config.yaml
num_key_value_heads: 1
head_dim: 32
norm_eps: 1e-05
init_std_o: 0.0111
batch_tokens: 262144
dataset: "wikipedia_en"
Each number is 500 + 25 x the weight over its row's rms, rounded and kept within 0 to 999. Layers, rows and columns count from 0. Numbers have three digits each. The size before them is the row's rms in percent of the matrix's.

# down: layer 7 MLP down (transposed), 1280x320, rms 0.0442, rows 113-159, columns 64-127
# up: layer 7 MLP up, 1280x320, rms 0.116, rows 114-159, columns 64-127
down113 096:484507509514504454492525486530503499525481505516528506504526510459480494542502560531466467500469486445465519515515502466470541482528504476484470471539510506470506501530500515492505492493481490
up114 101:486487516515488493473479471561493478491509466491483506498501545559485514487544518487477528506484529506538530503457467494480483455535496463514496537512485506537515474475498506493468532516500498
down114 089:491527548499497507496495489439527502499495489472487479486456513514462479526533549508476519499534448486492509469532527484516526501449530505514514530449485505485536485490480474491506489528521489
up115 099:520507493506522481542501548476468496495574477530488452519499526477496497498522511495543488505472486500508504457549507493527512531529504534487527512460528497516474508476486526494529514534509500
down115 102:493476502485462545484510498456505487536507505502513542472439450512491476485489445482540518547515492515490521500514445463502484497473517531489572523524543502518551523509512466505530489486485498
up116 107:493492513496489492495550535511514508549533503523488478520483483532496527485510481497525476506513499467485492475500490490520484524506509514477486505473533521484533471546528532530476529481479458
down116 107:493451520523505513541501540498513496495535464528476522520493499492494494509483480505511542505507505471466527488476504539532492500486489512465468493463510478472526488528492498490518476532484541
up117 098:495520482511502515506471516470478559484538557502488497477512488525493520481501524561490521513501504476474506516513458507469528502489501498491549492471525484486453507487493506515502507509487497
down117 101:544475518494513509524506493537525478508516552498525516486504477544466499495465470515459507515525435544490537521461489507526501486460494500499501520469498494488525518464529511474512475477487471
up118 099:559495489506531514487517515485470475494493524489445515518517482491528487466460457517534476487493471493481477525530528491508447526516523480481510497518505452479520484534499532492534509486517449
down118 101:444523545486492520486496502468522503503504511513544481470520470504493502538524534450503501496496521487483530486483497539532510517497503482492470517507500521540483530451479512526478508485516512
up119 108:513504511529507452478522506505515478533526510524503543466517499489527477500532513529491481480510547489487531487537538492503531509493502523492496450513465537498502493463471519515487477510541524
down119 114:509471468514518504505510463516505534485456494486568530442526504453537514500482513515514482478501499513504475528475537521516503506478468499523497504479507442447551495481511455510541473498489487
up120 098:523481504526495507487512506527515484494514480501483457478485459473512485485505493476506478558487520536502506511521501439501488438457522517501530505452466510500523538493488490500512517499473497
down120 097:480481535522518462455506465455471547517496542490510500512498448488514479491517479475507504508498469495500478507460487507533507525517521508487479502513501499520528502477502459548515522504507522
up121 101:508498518437521513488516471532529514493512511494484464476474487510476537473508530535474516474479504493504515485518486495479513529488436486543519484521530481499526489508497497495493520538503511
down121 110:497490450488517491483485526499499493489514524553454532543515553522486485492494521483474507507477538506519494502476476530535507472540492481551498507538485521485499470538517529542497520510495451
up122 098:476528512505493499512497468497493517494513477468525464513477460522429504505519565514495536501508522492461488536478498535499514498505501492488551502514487534498476518570510488502457484504513489
down122 098:487493487501469524491527480479495508496520504478488484470480510474524513507482530521529535517463517501484511497495483516501489481492477491518481515476501477535492513485544511479514509503487461
up123 129:491457465529476483488490512527515531482523473493520548491532494523474496491526486479526516516499496472515486525509502501468506546535545500535515480531484488484480498472498497518469472506517482
down123 142:541499510494521505516525498486467483512518512442538502491452523481505504533491497478534548481493461461494522497497499457504503515498513509516484468472472457469488513468491512557527516480462512
up124 099:521505517472527487499535486492535461505494495463497518502484527546453521497535518496522468503475506522547518485478507493550540491539474489523512470454509584518472516508493513500489437513501497
down124 107:508509557482481516509512517470537494497458485486504507443496488496480503503498527496467493529528504545483512490496523454514473499457543501477497487469527526484520509475506457552540514495446509
up125 103:490518530504486502512501495474491499533481538464487492492491528478478508495537496486469478459536508508515479545520509476512524509486505469518498482488516540463487472511476522489492476468484531
down125 096:519474499526520459525511497470501499498539506482512489496508509519533472505524509506516468529520534545447492509522534532502488524483480426513492493489463449526565561510510448532506496500506504
up126 098:489484507493487476486486503501513485500513494556452479477541535491497510513532501520529474506511492500453531516491515525491523532493499508505497476507521498520470517549519506514549458460545467
down126 092:544553492544513484475531492499507500491461483525500502517530484485466488506498544502505510533484476533491488491479499482504516486555469519491482465492512485487502472472549544496490520495495504
up127 100:465488492482467482504521504538496513514521496548511516488478530517440517469516484538493507527508490445525477508518527491485449547539480554530518486475458520441493542521508512453503504538442518
down127 098:505498541475528507437494454456525505504503488501493447492458489506511429514496500495483462487481536525442512485457479480523481502485551531565497524474511510538466536497527458486516497481530486
up128 099:526493553470510504486507514499518476501484541511550503482513511544481517481506527494527488450504502494503505540488496518455491509505437469519519513493525561505502530511488524515490506469459509
down128 101:511471472483478491514527496513439505498511481532481499532511479499489522481492486512482492482575487479476514514481512523513513482520460488522436476486531515432510503497536512477537482506534440
up129 102:521509464525501460484517483511506536490452506514487462486487461532497505480502535511479529511524486483532521558492493529503501521510509475466492544527490540503491489528499503560484536503524535
down129 107:473423501514506494494506491449508490492465472468545483551537482493542471463538476508499514512500500530485497560500468481530525495513404501509514502535496517522494573519454517512450509502521531
up130 098:471502514512519460451476506500505495521491470517430516524522500509442506566495490477520482477508479464477491500523521498505521467494501481506546504516517461530515487518471539476504475509511494
down130 094:540487455504527559538542504528522515491470484521521496493479500501502508494479497513524487533484523537521500506489474552494536497477501521508439502499472519471540533450477483480534507485508520
up131 099:497521522478479535496503498562514484474493507535506489498476486500486467484512523512485523505509518505519462523509526544497449481468513523520519533506481483474537514509462433515500496539557516
down131 101:498502538538530474488529482503503526491528502462534465499495540485468445496488563523462468506448448471521528462519506487483523513526551529520488492502478519475452542528494531459514501455505523
up132 106:539543509500524526506493505508518502500459548456475511511464480533495469512514556491466457482479531542496510528525507493497487465515455526501474522503545493516529528506503431455438479497494512
down132 106:556447487542466481481513459478507457545501492520474520508513468473484526508466532542496528465522504483448503513502479536508497516477469493527514541530506506484501524480503453508512430495459491
up133 112:516519547513497563514517476510478538497556474507496522532490490491463492495526529506485520481533511509490477532497489479509512460497487510493517496482511452506506480507533465476507517519449470
down133 110:520523453508522470512494491507499484495515540507505522490473521528504465491503525494483522498479463510446483520520551506519505527484536545467490513510516502507507479477568531536472518537503512
up134 099:500530516503483519486491527408532461540477517518452524530518511463557510483494459477502428516490469517490508518497478468499506493532546507522474444480511508505497472457497506506526515532491488
down134 094:476529476479518478500505508487495491500501521488513479441485497539487479494507466497493503453492496515502511491497518555531491553504455512486534541479502549492515565537493501493489462485544521
up135 100:499536468539512528455535506489439504518492541478479529465516539475514473513521506476506540505524517460546519546526495480459478529444518489491516496542497515501466499490520453550466474477536505
down135 097:511505519496516523539477479484484492480519451505502481536528467520531514458497477503480506518503511533530512487440545540526522513526540486524526509493498514464484508521514563512489483465485493
up136 105:486518542510557491532486546507433494554529462481499486474516463480510464491523526497494519458508501509493529506454478461531462511458480501477525454502529490489472492458541493502498447443518478
down136 097:507470475470468460517463477489491474494504495549497480541471528501520501520497509495489496503468514474520513486491510509497476499525505490513504548526508529507514497509511498477527536503528499
up137 095:474494491490530515496520510454487523447495478525532506517516505507503519485461525502483516505493481492561538490530448492490535454474531471526502484515519484475471452478500479528533567496508480
down137 094:512489524530476486498516462501528472508501518466487519534504503443486421527510498491510478505524519502470443528492534546519530519527536482481509504489481483527479504498510475523469438448482502
up138 099:521516552499515496476525483494473539516463502490472507452523534473469456483503492537500543473484501507515526523457496494492514513506519543511494503512456506479496503502487483512478533468512511
down138 098:524465522492458536505487535515486480531476538469498474528465487525528547505472534453487519487480534462510457531535506503491482508529497479476508511504524458540526447548520520502516502488517495
up139 093:546495467458501486513503524529500502506466535481483470523476513525506449521465512459500481531488478487550554466520502493504525484485535479533545514460518513497494537499526528497506475545496448
down139 096:471531493495538527518491499517518474506490504508499532458512475487498488444520493515478551493474547498488502467456530511469486504490508492517461489565433486504466516488472485490522496508492457
up140 093:470531509527464491445520506495519487520480490474494517525562531503498530540549464496538482486509469494540495501522502503504504523524535458534467506466508527490535478486483519461501516493502499
down140 103:520477509531474527474481531529563523520484496499467531464483487483467484485498452499531499502505500525504450523498499430520483514513457516501514492510489508515533492477513464498483492489475466
up141 095:494502480510481497472494469496551539506501533505522551493491485475511495515481502524501550488492501506531458517504476473478467495537494499478492533530491495463510446484506514500533510450477498
down141 098:484481492539520493479460581484513500466468496495517497501498486474497515542532516504475520514512502513480471542474491476529503474492449486467526492502467518501480468536523513442488495496540503
up142 099:503510519469491515485493519510521484516535516515497452498536472483519514496465492537503464504496481496503517505515465457501523506522474553513549471465534482516492481468510519554511442537507500
down142 100:499538484481506483538512480508474451534515535469480446508482488521532485471550501472511509500439518510502503486508479518478488466520517484503455467473508526534496500563481523510524485495489473
up143 105:499525509503538548521493492448490503521480460514493527519535493525475505489495518500468496502478510529490493507475507483476506503497491498501524525507521525507502511540531494488466462554522485
down143 108:488479462448494511482491498500507492490506469498509506518507487506526531507502497506521473502479535475516508487509501492556518510506486479502476451514489535524481467493531466490475547474477513
up144 099:556461518514512478523508493523507549541540528504525509504494464495494442474556494509523548478492521479491505500484481510508492466524510511504534496518534527498548467503494538448530495505507497
down144 099:482527503480474522513482488496468498500448492518504491502530550529475463487487489468521512511484505488490491481512499553478471517455524471543505512480543515527494515477513498505503505513491491
up145 102:515516526475486510501449501530520538515500496521541528486525504494506479495505486483500513482470463486509473470513507504475510518503453474532514519514479521503464532460515526527513489524518478
down145 094:512515437495477465477541531476478429511483477481496493522475452467496499474519492478511501488522515485478520516549516508491490490523498499499495512502472518544467445472462538539508522478525485
up146 102:499509530457488491489503524539480546478487517509476490472516526457496512477529498480498496500476481464464476510489511512482480535490502494485528526511509461482511552478453551464482477451518494
down146 097:463545515481486488467524525478571475545545488494515514494481462524532458478475559498495461477519518523541518505497502474476481467536485487491502531514504496496464506532547484527495486458501513
up147 098:502489467504545480493476465566495516480504518502494481493523506520519533494502484482462547475504505491470514523542497482482489505490502538473504502549497510477507515545463482494533540491498509
down147 097:477470455507514495488475463510510490482487535494502577500470479504515500508512556466521470537468467522499519477508515524504467488526482567435491484513494451492532495520488481488481471477490537
up148 098:476540511478483488535541487475513517500531501509528545505518488522517508469526499511477494490499507512524538464489477515481468486478510495479534523513468510529472506493517502502482464501492501
down148 090:516490459490501494479511461533458432524485489454485476511481482498476480501509490482508526492493530433486460495538519481513487533510491492493505507469513492473486478452483520529495529472509490
up149 098:507458519492530523519505543526487493516535449490547488532476521489484524527498487492516546561460482520504506508512469478461507496497506559499531462524511475529469492501522513484516487455579503
down149 091:491545500525445499504484471478496484449446532489514487487492493512497490504492519508515456472536507466470469536485466502500487534540493472473444516460529543469516496537477537487521501545481513
up150 103:496496476486497482561510507473494508431512468495494480497498504463510500485533512537485494485475496515535469496488519513563493491499467474526536517513515499559507532523480521544451522524508517
down150 094:507503483469530511509451475470487515467513516504502498546490493544510487507528483490481510504505506511490514453518471518506472524468509490503508512485496510519490503491479481485485517491515515
up151 095:531506504455526489540470527534518487471484467479534488514517518522452536491522501466481494506539494473495512500524490505536457485477445448496511458473502475529480497496467492528490478495506488
down151 097:543533534498473516499521514487497469481509501454506499522526499502502482502473492510481527470472545490492480501491491501498504482519461464503498495515527486473503509476528550484485500501470463
up152 106:510518500483494477498523529508468472506484501472511484463483476520510470493499509538534528498514494499552484435527500536469424504502493544459543496476484502433514499507481516560537497499453469
down152 099:484490479455502504488453506507481503495536504500451500471565513521477552508531471445521483515438508464477525525517486458496500477499504519533463496526471516494461500479524504513477470510500467
up153 102:528456502512478484487497494490451466495533455476475454500429510486479505483538512509504486512477510449508516495513509492500524541490481464554539508503471497473523502528563486489492482527461520
down153 098:525496481513491489508516474520522526459475515512470498506532480516470518510530501467473491498515492515505474489495473501471499480511471508470514505502511499501452504459473501519507477452541477
up154 107:489521478508455545490479528484540531545495472493488519484453480467518546492506524483539520509517506516472528480505485509488491459484497502550517507489520504515489494518480472520490501475462518
down154 099:493457485527472532480519530468471517517498503484529465477498511483489523540496511477536477496500499556482498473536490522511525481464513566487442474503525468474494494552487479503485504518482492
up155 096:503515518477536477425504484494517460480499518512499503507528513434467530497506483461506479534463541475542511484520501526486480494525541493504487518495513478506470485444498530465493488465497437
down155 103:492509492528497515517503518494536512495481480489548490453498478533554533498473517516449498484549503503533448521486491517497485503514464550516463518530490573503516498514477501512494500518507518
up156 093:535495489493553499461470439476514515497505520499482508521456527488484467470441482533520529481463502507492533468480523534488500520526499503526473517509490501476490513510502502501489507533475472
down156 093:517474481556497508493516519476447477507534528483511493538499478527509532501512523483519464490522469493489542511497518480481511529461450489506509528520480531510538481505513505453493496488515488
up157 095:484460559491510503511485495526514518502491517509462491506488501522442512484493474520495511542539506543470479496505475514498478464505555499532482524459502518464542529531502509479509506518503449
down157 096:486510473521469504480493502491497506479473448499538514458499510487510525524496491509519502498520477462497488494477521490485528548486532535490476509512516481525488491496533530458457520478525490
up158 101:510557457449562534490528526469509468506520477487513518563524478465498497477496466501505480484494501453485500562479503498417504447497527506507521515517503479497500537505487525535506496513485490
down158 103:488458479522505424500459505527507512560536525494534494480489522530497509481515507518473489498560459493485486490519544473541492479507513473465492547487537520539532512533515487466472490504472480
up159 098:479469513498459497476500489479578505456535483506499449507517521473490501491494472541496509515471495491470467537545454504506446451473542529498497531522489490505503507486506478512526491499500500
down159 098:472509508526562506497553520500454482494494519518449521541471472494562530456483480480514486548518489508519539484489510535495510525493505474530527418503502483503542519502486505496506492477532507